Each number is 128 + 24 x the weight over its row's rms, rounded and kept within 0 to 255. Layers, rows and columns count from 0. Numbers have three digits each. The size before them is the row's rms in percent of the matrix's.

# up: layer 2 MLP up, 1280x320, rms 0.115, rows 627-776, columns 280-319
# down: layer 2 MLP down (transposed), 1280x320, rms 0.0862, rows 627-776, columns 280-319
up627 096:139096143158102176191113115134151157121150143158123110116118108113140150130120132126122125154090165061155115165108118135
down627 096:115137147133165137110104113100136127173095159109092152111128125144139133135094119121129120120098137102114125126100120121
up628 099:124105109174100138129177103147135089146138153099156089142166102167112175141111129150162126120079139117154143177171134145
down628 102:154100113130136110146160128143099133168130109111116131178163134161091107146137105113118165133153122095153119118164134120
up629 101:109125061131114117122118160083140131112126148108139126123132160147126144078137104118146149120136119143141135138109127121
down629 093:168156120134156122145099128133140123156154078145120123157157101157170142154136098129131102146158141097142115089176129082
up630 102:111124149109122154164122151121128114172194102164170129120085092147115123159161132117165146147148119169155115117098129113
down630 104:103138135101149111186135131139134105109101117151121131141133145105174112154112125132102165165133114128119112130146094102
up631 107:176150126069103129103155176088152132131135154127095178148141113137122121139109156163153067153134143123109159130137100079
down631 110:131127065153122149104098129094084131168146116146139135085133117107141132108085133115135125129141122109149127185117129099
up632 090:149120193120164137160127087121142100146075154146152116114121138168130102126108177092137159142130125137110135120155136120
down632 095:127114092148122096079113150119119178167109136125133119115135126116120133196149119182138106112138146138137147128088096136
up633 107:118159140151119106090136135131093127150134158150153137116156088145124139136112171151125126160112088133121108108100126125
down633 106:135196144124121133116151088128118113078131142143095090168109123140134105103093129176135146084125152110154122115141135137
up634 102:124134144117092121107125154117134123158136113127180127100099113120116136143153134088108138122151137149158155127164112078
down634 102:128121156083160153131173119129102080137129114130111120120100130097143100123130133113135178147128103110121112114128128166
up635 099:153094136154123140123169150129136089077098132105105119123144101163186148083144126176135165145155137156154141139108160083
down635 095:133130070107163099134131144134122156139157128126128126139152105133124078091171150155170116137115103146178172141115144167
up636 104:071111149115104138147081118160112099123163118158136125140163145098119131136146121122172141143134150141125083114136158145
down636 097:139128126148147124109148121092129144159110139120149148094152084135128097137138148103058130133168130100127108122133118158
up637 101:156129128116091071109127110109149153131121144088094131136114113077152152100148130166141116139167107124134125127142133097
down637 097:125106168124130108114126140126112143121117137154147101141143124152119166145095122172182158153133139126073144151108148099
up638 103:121132142137143126175151114135158113119123146096120172119110123137121124132115178112122138171148181172135170132148095156
down638 099:144107101110120129109159104101105115120135175178124115161111132132102134075098187116143171118148179110160139175119116144
up639 096:117162162147171145155113104098112116143123148163184115178122103152156141158121098113141124128148132149114128109130150174
down639 101:154171142139146135162121142069115117107101119107160157157109097101154091097109124115113134163121097153135151084132144113
up640 094:154124172102159105113107109120120096105121144090133126131110136142139117142121128102134121115112140072093115130097143111
down640 097:125111151133127139124138128166136144127149109091127093147110155165151148124126160121129149104128131092142117158139161080
up641 105:147114146097182119110135168097156142112140119097152125104135128109126125132119149103133156143153151119115117120110088115
down641 103:155155105177169127150119131126124135161176115165122102139148123137158150150120127116135162118131132138115089146133110146
up642 097:141113102102119104162136127124151099130119112151120123090111137113102129148130115154155105129132157120130159099116166136
down642 092:141133174157089143109180159115102117130131085131149141141150125117151143111121115122128159111124093093131110116109120090
up643 097:148116140141145129165140081153101144099125146164114143141109117118126087130144103157133110155162168117100100106118096148
down643 094:123145125130115141083092114096147111154108118131154111144076126179153162089129110107145098131105100124165098117127135103
up644 103:166170118130109106103135110113081112139110162152154125109142139138111149076157173119105102110090091119160078137132124163
down644 099:160134132137138104138114097145118095171111121099127145124130148161143111096182139123108138112097157107129098134104157156
up645 094:139139096114140140166131149057137130132119127107127149127130082137138151126083097127143104139157138084123131152129138124
down645 096:132134118117147092106154089156152137102140110118160080156085191146112106138139129137131163130120119137132126142137145129
up646 099:145115152133138113122109165126083132180163151153105118188145119118106141129138175150134150113083102115114105081103133121
down646 096:119148150124142176105090124152133129107158160115138152147094064153114138122140114115150144158181121152101125112138132156
up647 106:177139146171100099124135144150142099151118163177175116088154136134083068126124140114104116134141100131122119151149112135
down647 098:114126100097088109153153134147132149142188066135075154159150154125186137123155146099160106159113137121149140111154108095
up648 103:131142104125138088147081156093149113126128160126097100136092112146133080116155108133171136139132131130186121099124109117
down648 104:146112134168100075119135170133124101133177133090089124167153143157163090108150108097135142144125137078135125115135134113
up649 101:130125101077121130099128138102122155109112136101139150156165143133184118163098128147155141113130117131150199111142134135
down649 100:115117096114169099166128164146144132107140133113165095156061134114188160163131141116144072119144128168112117127142086118
up650 099:146128130051113172124103137131129153097090120133123093150137127163135129118125146136159132120110128121152162093106156106
down650 102:156149144110173142097144143158109120161142127124163127108132141174144127121120104162124146139115118126098105149134129101
up651 096:112120176075153123159122133102122146114116101141095127150144130191185132138162181164152100108084158114110160107123139124
down651 101:160127139134113109167130110159130142136148132100181113163070096132107106120130117172096118142122137120149109130154143153
up652 097:095087128133136124115136139112111089151102115185073167132091089081120136126097150112123128148181097125154124120118115134
down652 089:124096111133168138171111123115118119124131140144152116155150147118109140145122110138127148083138124096156144139176130134
up653 096:123138132106125110125097119096160136105142162129126128150108182113126085126159091144117137108102138099111122099113184142
down653 095:147116148181130130139141080117131163163097070109094118140159106090127120116152110130088143075163126113119161159099177136
up654 098:153105119168139118132146128091157141146148122144148126147138138157168111132140148111148143160118125141135137106122097136
down654 099:093114177101058158089108140166118119151105165114170094109136098094157165122157177168119117120093134093119178102116121147
up655 104:145118129165101104163140134118101118154143146150114126105142133160150144174147133141153101104118122149140151113084162105
down655 108:124117139177133113088084128102135141119143101139095071192175105134100150201137110110103181125138141139122116132129144109
up656 102:122160158114162093145142142116144100170138142092145105134104137119110123169167131126145110087148149132107163110115112134
down656 102:105138184120136137126112108160155093127197180126178090083134129155131146075179141158167126126080125154164158126137110148
up657 106:124130126134093106134129114118126166127093143139104122146120073107131139132129119126118102129110100164159113127111122144
down657 109:085149112170082150131154126165091157109132146111122127152111090145124129116136123127115151097129111167107141157130124117
up658 109:139145146158138089079118115110088131103121114146149122082097113124109117090139134141106144131152135117093120132123134132
down658 115:152108150109128126134123093129109147117145125147137168084093130133098104113139138161115161136100116151142131068163125114
up659 091:170113148129109132121121088146128073121118073147110134100096075103117097113142158116114088155119070140155130133178133102
down659 091:092120100143117118157116163130158133115164179128112063132153146131173135122162135145128137119143145181092106108116085120
up660 099:116101155126109139162119136114143136148129115109128162131140126155101104152086112145124160100137095179160144138129130108
down660 101:124107109140137152158102131107097151149144139112126118118120114131111140130147120103126103151127106081124140127176136154
up661 099:133102155166139139099170154109159118141110089116188130118102117183149139131107171132175142120184177138150165129131108128
down661 102:122141114178125124107097161137182110102163107150115142079121131084106096102141095135156102119128115139112124098137143104
up662 096:127116126143111097150105146137149158144161117120121126112081129137091151151157168137109136136134121114117160142094132127
down662 096:146166089118164179106158137151148105112165087098125128140154114125120151104089060114138135106116079155122152099178154087
up663 096:079108152145154119134135103159099121116110128109149077140144077105130107146118112132113154155117126163160099134119141124
down663 095:124156124157170117138103122099137130118102114132112157151136142099123117145128110118105128148163091107084118149163103166
up664 112:100139107091091151113103130094116102120107131117139114143149104123118129075095185169169126144104147153108120131135103120
down664 108:095123157132166166167145128138082123162102097135160182100093117158130139131138100160125115115128079135141177184086115114
up665 099:120164139184108112129115125155153096114094126141122198139161081128116138109088106103152129084105093159145064132119155123
down665 093:114121113120132116096153150135094113132158154097150073156142147123176098171139144117147134182131110165132154093114114135
up666 092:103109140115095090138123109143137138162136104145118137142131148134132110117102169106103159153098078134161091145084092117
down666 090:165102126152148157134140132101133100126108144133104152087112136116133165151118075142130087122150163097121153106137139134
up667 089:098159141103126127137152116103137139164112137143118114160119131159111103096156155140132155149109106114101111118109195159
down667 087:116124159168123147125139147163095125134151096132144137094104135077151111145125133117134148116168131154113114107149096118
up668 118:121075110137146117108114120153139127114140159129157071108119126117117061139097109107116169147151116124145093105107095176
down668 116:120143130181145111141121147142096120089099143151116093118099132149134146097123106145139130143096142115107117136113109128
up669 096:142137156094170125085104121118118119138128095141124109139135139159113124147141144113121123133122142133144123144120133114
down669 099:151145123131099120127149134132146121158140152114157159160086061105146136160078120117157126154119070093103120120123114123
up670 100:188163125133142124103091134163102115122121112111143096120157188141167133115155125151127141131147156094123140118137156122
down670 105:140123169145124106136136113113086122131077154151123143169137119156118125120127097095116121120146146136131138117136135143
up671 101:092123088145163128150119155130139107127129174147121172120108099137099108116134102110123145167150127115119114100103141130
down671 097:144153156103092104071169120165163100074119134135134157116160136108124179125171136146117124124123151104115142134148123162
up672 097:082122109135103098063095112147087127121107153148163149139127158140141103112070133123103122136138134094095145072107127079
down672 093:101090125088129160161148171107135093139158128142149097105120116128170154139166099126169105161090146100178139160171154131
up673 116:142149146132111126087149067149124098125139122146120103150070098110111095143120136113132155115124070124138088117093139140
down673 123:172150084139139163140113077135103101126125174146076119120065141101122127092132146127095130128117083104110115115135117175
up674 101:114149125161120095107138127111131141129131110115141131075102130138162125080142113093158183158132142158123147127130132146
down674 097:146082128123135146123106134141135111072119079124159141138155123111164132158152149143092119120145125135121131133112119102
up675 096:123143116157108111136143137156116140083145119129133140129113165136122157081143163142109136135107152154142112119128173105
down675 091:142154157139157150108134143096127118110133134095134173096159128135104119139099086124125110099146118135106125126109144156
up676 111:132125146118154110110135140125109177100109137131146128108094159121141138134116117136142139127112149149117119155112125129
down676 112:135128121139087119102149132154104167130111136136115101099140152136167116132129138143188113116070130131117114129081107140
up677 105:120139157119133093160093130131119122159102153151145077128104153135085160129140110148131122168123127118131093159144122143
down677 107:098111135165100141175096102130159114137098148109083137138134121123137125131113144136096110114152130147148119133172162101
up678 102:154107139121139142086128148145105119122120161098131137106095117140138123100075104152108098136130132167119089127169102127
down678 103:117143145148166120104135147081159174133108100160130123142139144141136154110130111125126140155112114130120126150132171146
up679 095:158157141115135120122148111137141125135170122094131137170123110124135144163130112097122160147138144115124114077168136147
down679 091:092129113109091135113116158153148136103150142112145112118144105125140133141165148151074156123151130144120137126124134157
up680 101:141132117097158120116092129117152135150099135140112125166166142115131110144131088106108121108101134128147109098139135096
down680 100:127090143144084098144098098101128108150119098133071081173119173112137118146100122123145145104096109108122177134171166111
up681 089:141168152171113104103144156101170128116161134099124097093138170136152129146144153112123108135147168156124121129109140110
down681 092:131084121130126108116113147158146108141120127137142136118076118109171151095106126112110112127127163134138113115149084091
up682 096:144164122150123168145103144095157138144098137127123108133096074156105113099134085142122102112093131153116168124129105131
down682 093:126125114078131131130099141114090090135152126108158187134112125141144153135141135130144122114162147096113104145108149174
up683 102:101133127130155136182114082161126137130111119100117137134166100142102074164148098158121133081141128099131111090120140145
down683 102:122145122104133143132118157094096094130180114116109166115181124136108106097174116117146124111133128139138117104072101154
up684 096:116166155132154108140130122110130153169128144150168118157120142152100111100151119160096160170141145104084154089105143137
down684 105:116104153115150102134145095127085112115124113128093136105126150151136146131159164116136132141171116149122130139160140151
up685 099:085107096123107090140116130120115130140141128135123145115108122126119147111135091133144107127150109144170163140111134114
down685 100:083127103093084134093128179098108117170122138119101150162130092123123088133123158132138081129148122137159119114100133144
up686 100:152178150145141128101147118143139111107146154075082145089130122136156149120147119088100133146100145101084184110171150140
down686 099:119156139152149160117125099150136134164124152106144151130154132151176099108141122109133140155097099124122132145145173062
up687 100:071133127116121121109156116156169158130137142167080117122116146131169110127129159125112092134094106120161140150132098044
down687 102:133146115164107098119143115161141115151159144154112123155166124124153133121141149124137170141172144134093115158099095107
up688 089:117133121104147114154194113158126116126144163167106151101111134129122147141102114129103119154142138164091111150147154110
down688 092:166126092144126147092112137138144141097162128113142146102147109127110129127100147105131118103146142137132112119102125125
up689 094:114085145153155149096159106126174127111111166151123158134116108172129134169113117126130161144139160123088109159118141120
down689 098:139098124120107110210074132112180124142125150089089096100115083098146159170159129157110150158102115099134151135151108140
up690 095:111127114116107153112104149113134105149161110128138158134131142110110128118104114162159108130112166098089121126121138154
down690 092:114132111147129121103070149139102139151114115172101107109111150182104154096185124121154136139108103155096167112116106135
up691 097:127150220117132127141145113121123113138110129131160136108137162084079134124110088152147087121109128134154090120103123138
down691 096:162091154086115106115176129149115124157116126163097148157147173117128131107147091149098123105152150101139129135151086117
up692 094:084130117131121135111145158143151141109112128123153157162121126123108142084124135099104144153110099144152146093125133184
down692 095:120192106097161116099184096138115117095161147115092119113078104117148152178114149129161131179125165199138142142127103122
up693 111:094100150141144112142116090133112123103113158126121109128110085146149129160107161181161141118074116085094118115136141122
down693 109:114133176112106124118114110132107162132132089128113129159108097143146082141105145120145144113161131081139104167115131182
up694 098:152167147109118132081128161155111140149124093118090118130137155137138087130098113143167072143105120124056130148113100142
down694 101:160148148128130125120130103143136127105143130145126143122106188149116159109109162120103123137154146105144142139172153151
up695 090:154156133077112088160134142146144111128103090127153133110107165168148151134159098144124163128098110132106108154136157127
down695 089:113098139175101155110120084082149103140154138117133099149136080089135109134098148139153129114164104098133125115123109100
up696 098:104146079083104119099108125118124110149151108145145150084116160176187129103120100140148127140140125094118150118084149141
down696 094:139125137158133122145101144138115151132155158123123148073156082108134132147110126138107075089147115153171163140130137098
up697 285:113087104123111163155117129115082104167102135137146150121150125152108132144123119139120108114118119130152111146139121114
down697 201:093092147127111134111131126077095154145107071155141097123158101146111117168141133123101110111129129128108120145157108107
up698 098:114134152167135118172136143138161087170117145110139113145140133100131106087127110125130142117096112092148134128138151065
down698 101:104122175130136101158125136092139155115148137104122124092181105129149123140175145163158105152114155111107116146135128124
up699 103:097096130120146138143118132108132109164096090162108119125122095180120116119144117133108144141121125108134165142084201139
down699 104:126104108110132189139130122138094178123122183129158144133078119108128091123149142176110079159141142122135147093168136112
up700 093:104128148144128116146161178105132122135123140091121135083150149102132146110148102131124131140117097165110135119133145158
down700 094:107142118084105150121142118123122161113099136066180138141113177111127151133133137140145133095151131131134126109136089140
up701 102:145128115131117111098120116112128146150126119157109130101107142105118128135161115118119119111110178153154124123128163117
down701 106:060124155095113098081151115140150105109105147075101119142129135126090188130107178107167094139124136168130127126138138156
up702 106:140157122143135089105167119151128101098128122153082143152125155124111094131113150125114106131148106124113114109123106122
down702 110:162135135118126124141140146114135207102103101141088108137121136117158134107099140146137149141117110095102127118145128108
up703 096:100149181117167145126137125162169155126104103134095148107104158143131132140152109110126126136119207136114105114136170139
down703 094:139128138110128175110134138160136135102080109165133131150156123128114131151139131127156093149139080161130111118116155079
up704 089:100120135159127127127153159111131088133165172122152092125120104121164149145128100151114119152146145177109115060123131105
down704 091:138113109086154119148107108147178140128145123101134140136171156192123103095063141107137131112140139089121145173108141087
up705 093:108137101109125108165190136155087128124134147116113126165116130147115136132103122080146117151140145106131099134125174136
down705 091:181122098130107134142086159116136091098172113118154113116123109103155150102104152134075134130102118117155090153123141085
up706 101:135134130165130139159121144071139155063118119123123146133119124144145140134125132143138130080116106133143157115097132143
down706 104:115146105145148109110097095108146112113091089107137099132143164106080136105135131127143129118107127133139135078130138129
up707 095:145111167092138130102113153126138118123149108080103143122143094138127129120100135119097154111111157122144132137112139082
down707 093:080173107158097116094110110145141116151115138165132151141124165144112125159139149130094147162113124176145107121124163156
up708 103:096097149107151110102138126158148085164141132123135132120109097129124148110091098108125168125146156122120154154121120139
down708 103:126111111144147104146097122130100140132159111107129152121132147106163134142150109114077087170137144141142118144133146143
up709 100:132120112077135115146159092106184116158151165171090115121121116114099115130108144122102107091127142089165104142143138098
down709 097:133174150125126114078139158092132125090150143129105109117110125158100120150120152117109136131096128111105122133102080100
up710 095:122136155126140113146136117139096126156132148172100137096090083147138110105133096138123097146173085097102125128158136116
down710 101:100146100149156101147183148140180113127088110129146108186102158144086133147116145116142157133097131128125118138111109103
up711 104:181117133120130103125136114091085125131149131151163140167136116129117110121113153107115108112133096122111126074090110142
down711 109:101118088147147152114139126136081167160126128116126126109128127113144125121094126113130108135118111127135167129093120097
up712 106:115156136140103110118141137154134144166099109164099124160164092106072096125115091136132139146092134117129122091094125093
down712 097:175104115121146153085120138107144094142143144065140121112113125144156129158120094123173136123151104076123083147128113111
up713 098:117118128138094096124150092104088143116140118148162167139153095130119161073121133114169109091085125107177162125109114145
down713 100:095123115091111152151124136155107119109148139144134149144149171164130103132117144150108090123142121132123145066102124145
up714 099:132117112116117120126117143109158117130126100152160097134102138161128141099101139115109141102166102075137120133146125095
down714 099:159110155156091150145130147143112099146135147121099155122156090127147109135130105139146158130099110191110221131102135158
up715 095:171118149162121121110106134111124094140111146162098137145123110140154144133109153141154151151092123130193105189095147153
down715 088:103124132118117147142093131118101142115125138138180141098106095123103106124149130127139123127107131158086157085140144144
up716 094:148167163097132135124155112156093088146102127123147132104083149108144140165098079142108108135130146090134094116149135176
down716 100:105095095134099114128134146190142128081135154142120143131121152126158121133125142125119121159137145135114096146129111120
up717 103:125070112106140122109140102118144107087126123076116125137158102132148101113133093137088099109135144163167103133145133164
down717 116:134116098092126168068126126098112111143138134094151157117179147154130126144150104114111141173143131155144128113083082122
up718 102:089127171113171112130142114113138110112145167062167112154160103145088155132123139132135126083132114107129120128117092091
down718 104:172164162106150096137148101080154112107146160090121139144122130149143084171091154168111118133126119123114109156109155165
up719 090:099108129136123148114140164106105140142125116121117100126136148142094073154111138124128134142135156115117128131153145121
down719 093:168118089087118130126094134108058104131133156132106086137108065130138154162149123109095154120110099107135139124087098152
up720 096:086164131178152135177108098102114077104129141122089171121145115142109156133115108161153149116123131128087115162163143146
down720 087:143110131063115109089144163147146136135100135130129123137087137152159127090109124121122118129094100120142135116058087170
up721 099:109130138144143141145177123147133147150156132104122124135128150123103137132110148124130170101133113081129153089160116049
down721 102:150139127141122166096121151164091112135130140132126132137093116096101175131136119152125118148121129150097130102133102127
up722 128:059115173110123104138104081150111087130083077113134163145128098102128142137155138145094172156168153124128137151103124143
down722 132:082099109106110093142149109122110107125121096135121121146092098097109104122112140158129125119133157128137127149109131098
up723 097:147123137128135115101114116159110149129078063150139139125133107171130152114109171115153121149138148106124134119144060174
down723 092:155084088169155117154167119135127144145143131132090101151130149140129117160099109076119152112089111095118101137118162137
up724 100:119124163149090125083167098111155122123117092104137151129135149122099113141102178132121121202146122128140141133095132154
down724 101:150122077130120135103120130194118150127148132148113134103105126170188111119121134099153113134175124100156123133097119133
up725 095:086129142114186150107123130149107092134122131157112094114123115148124122116075118102114105092135162119123174141104185118
down725 097:116116186184131104148146153157162132133137088114105102169129129126176122133151097136107129142115122137112148127155121079
up726 101:153121108147175105120191118167153107115182116070163132117118105122135087137109119150146133163160128093135081137142128103
down726 095:095112147113097147135121086141120109108109171097148137105146160116125120125161124125165149155135162148119108100090137147
up727 096:091160122123101057116129136143129144111126124121143123102156072111111099120094148150113094109156133120151151152128144136
down727 098:116096119142127143121125139153085142114149090141090168101101183135151157088149113143153178172146135124089179110118096155
up728 103:110100084121138132128135177130123167134120135116164128109134114152160110094092206109129121136124077148110117145068154110
down728 108:129084120114118106075095130169111136162133108141114167115126138147146115104134136141105118142098158169124168131107126177
up729 103:126120123120113095129142109152143118149139154125144127144158141170092119161107127142133120154119120119105093149169098115
down729 107:133132092145120110151141114161103109152143217127100092118129143098077145125143145164149143125127141150107141093103108197
up730 090:146117126140126135136127100098158109152108126094106157159131141066173131165104130175125129151133129126088130105110102111
down730 097:151170116132078121134136103105111146138100124090155154143148138098078117132140156162116083134115136155064116115175126123
up731 102:124128115143117129124135116086099141105121145138106084164130149138140117124110138122129137173138139149155158126090093127
down731 104:132090161131099135154103112114121127135099133066149102163127107105104130131123145135149129092133129120106121116143115112
up732 101:135125112137166066132107113159169074138088122114143131147138061108114100163089123113096104135116122125162115122131143117
down732 102:130123147098150101117105176133122071116094080101108128144098145072106092156166163158145151092105076105147134151157086109
up733 098:140125105095099085123154142149153135122131133103132120108154091123127144140139114096138141110132139099123139106154109119
down733 096:110134135156136137130105111160098112113151122154097112105152173128091130159131126135114122087121176135158151136135128152
up734 089:132113124163112153142095128110119115119106124118116135135125110158111158137121082098136123153145109114162141178132096129
down734 095:095108085121135088105140149169116173141162159151115101122125113101092090109109165172094100116160118146132134121073115134
up735 104:143117128127118117176098082094132104089124145139123140146112122084141113159116117113111122117131064128108123095121161120
down735 103:112136101106104174107133123069134114144078151161091126130099136094095144147102124127098153142159148134161164142160184148
up736 097:130111143114138138146140122132108136126066133108099095129141104159134145162104105128102105103134131090128149124146123144
down736 097:126120160131134106185113078136116169122151121103117142163097110090094158136133119131137161124145098154120082111129127130
up737 104:121107152112137082178100094127133105138155157147147133112126156092112092125148109137141144136111200119126146110096157142
down737 098:133143109145137142118110131134125114163129131126136119074090075112157142116137157091143142129128134151134123132098114110
up738 093:127148155111142112152164149119134141153142132155125133148119067157128103064129119110168165099098100100127145145113133133
down738 095:141141138180105126155151108129095160115118117126114133124120112083117131144107176123123103132159120121108140133143109136
up739 096:162162151124130144130149124085116151080118130094090064120121127136148144111136180094177125091113119148138138107150147151
down739 097:143126152137102107137118133193119105148148144139111140117133133120136105141135140132133136115173170146135106127162093116
up740 096:127149126141124170123111114148083161139105126114113125149119140113144118146065147144128121121147139115127144151105157091
down740 088:092155153096136096138151122137143125107106148142132104091156126134133123135124109129129139155135114109127075105127130142
up741 096:106122135154090147150099091157108194158103142108072138117116118132066110117113096126111107127108088153114104144150145149
down741 092:108136098108152150135122156106099130106115144116150119142116151133145115106127131144129138100141113129113118126093085077
up742 098:099134125150120078135109165137114117132141132094146159119115094136127086127130139135144147110086103127092134120080096159
down742 110:156141084094152143134115113094145147090103101170121096158131142094146131144081125133117117149127123091143084084177126117
up743 103:138084106146140082149140139134098113118113161148166130122148130147129123125116116118173089118148115153163175141091103157
down743 096:128167173077124143172102145165105156129118135139103114188125105118145094114077097112126145143122150152126150130137133160
up744 102:084138124080116103124125147139098107116104124130133138085115171152076157130179076126127124165124141109122141140128145140
down744 093:178136159136079096127126100130127131098159131140148141148104109140144110147146113116100109147112087117174128137150143102
up745 094:099132132103186107105127093142115101133107148098077175132105129153149148099091077165112124114165112139152153073134181130
down745 095:129159123077140141096122108128116120070140099132196088116130146159122097195121151103100103159094122127131144133157116170
up746 100:104156128131152116151093174150108088106165146160114122152137147181128107150053128157139107167122084121097137145112139104
down746 096:097145139138156130097083105146126111137101076134156146107105127154130156150114122109112102104164152141098114077181143126
up747 096:128131123156112122147131109104085170130129120097084120127120102119137167141143101125166132115124132144107148114108140121
down747 095:121122171110103115074150099161151128114140094165126107159126153157134137110127166108139101064147117140138081119147138135
up748 098:122099143110172130157151150171149114141071169152138104132132135100106092127157122116123130162091115115108107129122144104
down748 092:116113111098112126128118096121117106152134092114154181121171152169171101121135126122125099160128135117143150132131106136
up749 110:132087107134104121152127130102163134165126125159099105093116144174128161155178110130105176134116134139127096146099102119
down749 114:088135061122134094168132142093154184157114167122100118148167147140127096142175116144136158104117166115172140120104138135
up750 096:127117128115099116142108137135114132105093151131114144144143134112142095105118162119107103136132096123095085138135157141
down750 096:149170139122097125116150119131105105106139146125111087061171135144147152133122125113176123131117106163123125136137141140
up751 099:132148118123108128128097135114151111168127111128100122125132125114129126132160138132144135124124121108113122124101148113
down751 090:129145124140163113125135127147116150084132166163139157111113098131115152150118132111145087140127125114091134141135132178
up752 103:123129124115134092121107081124161154131125112109138179140144143116118160109139155128171107128159152097141116129158139137
down752 100:085126115156115141143116133122123117133087116120082137120101100143105112138104097153110156131090083140136106083129129110
up753 095:117126151120126114109136093088127120104136142092150118119143110089126151118114114105132072152146111133101127094126141139
down753 099:093133123152152160130100174194164121125107132179113138163099134144080144118118123147096109102120135129131140135103129094
up754 101:139159108118149145113116146095145114085086114105114117161086115144116116116108094098126116142091156112111150103119131169
down754 101:135126116145128088166110131138119156108126159117147119163110138120132125120120162147131135112065133100133190137124102179
up755 100:094142120092137104112147133120103093117112106139114132159111113109106140089103149102111129125139153107104159110115131158
down755 108:077159112073118140120141153109099135152139136157156078127110147118097098170157175111127092131118124112101148121103135158
up756 093:077095115105122119153137121108089137076132143068161130098105186150136100164146066127094149180133154088138116167121116123
down756 087:174163126148148154128129105106130151137139169139145144148099116162117130127110158113150110105111046149094110075132149122
up757 107:119095143150114084128129129111117114133116147097117110105107099129123154117130171144104177114153120141117135129148124111
down757 104:156084195102136157125149143126153097122121145146149095161145099132143138194138119123131108106102155137093113112094167104
up758 106:079118116170132104115152109099111112161140080178128131143150117067108144078135154113121151137126102158161093164131127129
down758 103:116108152121131096149120163102147131095118120103151096117138144135137120108133135116123134090149097153093138141134049140
up759 096:107112157124153136114136131067114128154126123132100134134138082127127111193127073111108115111135115118142135109118198139
down759 091:115168111098150103099105136166153124092082108143135105103124116096134120100109190156173088178123137156163110118136128129
up760 095:096125134120087101132144149147131135103156110128074150134115167126123105159132158133159125078131098154136098096145137117
down760 097:137110151143120142118112123083122101094162118106123119147124116144103148086153113132105117111087158121116135110139140179
up761 092:150084128138082168168147145143134098131111167147093149155155144097118125105104155115190131142093157118107122121103122118
down761 099:103085122115114134141134145087083120153155168101145120139171098136134132163089169133148126141108160107129122131123120107
up762 089:135160122058078096140137123144161125130114134090105152151107154136143098162099104097125138123102118120144124112112133165
down762 097:146069102121114129115143154153105110124122129160128123128099149086142149093138128132166112084147144140123149134142152124
up763 098:119146123138138109133174108171099085149131163141115150134120131078126150118102147099127100132153128099160129108110142116
down763 102:107113110112108131138124107107076139159119144100116106142130165129132123159123116168144104116135110121132130166100144110
up764 105:111149121158095127105147152153174123068152143132109149132147153153110124135139129132116120137153128163125093146151110143
down764 104:108148163159149159148112167153139119152125139118111145099155113179135129149108132106127143115096073191145184150112125089
up765 095:127110130095164144132148165078148136121097133130113122149089151170143110121099159109112165104111117116135135096171136132
down765 099:148123176136097150109176122174112152138104145143105119110134102088121106166118106151131139105168161118152128153133169141
up766 101:118171149101104148136147170103137112112134145150114121130138120155087113140169088087176142137129142121156094116124119145
down766 106:144138109134112140134125134136142096122117121102160144138132164093055085149132152104116109127174133129154150126103135156
up767 090:107120116096094172121118131134131148126133137167100148122163122136109127088153121103105124143101103098084103130115144120
down767 091:111113118123138115117183084140093128108155136103131130149077164096144115118111153128128133137142115156169168143135088132
up768 094:125126162152137146100119119129124144151114086144116133141129106164086093112154080150120132159169127103109132080131143140
down768 092:153139108143144110133132122136159103103136186103110121173092123146144153089170147139135157138115174136141109155140093113
up769 118:118078121107102120125147128133083133134114131135103154095158140140113124144109138120136155168125123141142093152156130159
down769 146:078140157132111083119125104104127128128117042121151111141185096154133114147135132085101133129088096146126090117167087128
up770 103:144124153132118092137095153132133110087164166117127129124167142113157143139106119155162165113128157101138141142096136108
down770 096:131155153169138073126115114106155134123131133090128144140115119118143113146100090093083139120122123127154146155160155142
up771 102:113129143098154134156106147099123102168097127159118172094138145131124142113119175141128097157101092145106114096141084144
down771 102:110086131132140146108111142146174141109143104090145194104151084106172126132155120139133119109120124163166134192133092128
up772 097:162097125151133135164129128153120120119122136173114119156126096105151151126094151175132126138138140101166146097115168134
down772 098:110130141120067127092095147134148122088121149155143162104116113114100097091113162094135159110168128137097131119139125151
up773 095:097125094138164100107113087160138097106126144154126103128137121144083122116112114115118132109126129119166107105146093127
down773 103:157127123158149086116158143154112104137086112123114147137120140090114104139123150112120110142124115135159119118148122109
up774 106:126118126158145174127140116139151151081153144124113133099122184196131131109164090132127116076102137112135142134161112126
down774 111:116101111122132099117076127104118109093107170141112141111083130155163094134089145157167096157124123117173132111139107115
up775 092:090105105135152101155139128115109148125134102146093138097180132154121164090149133159154095100116129097105087110159145159
down775 091:176151166149139149108135091165135145127119090084134158181108138078101116128122125108123122137130139156132145162143096080
up776 101:116137159087143103117126122144157138147119161152124105117098140111120114071089114098134137075099130097162154129071128140
down776 103:151126118117139110143153120137071099118168177139089132141168139130138138101135132160148128101152134141142094116129086129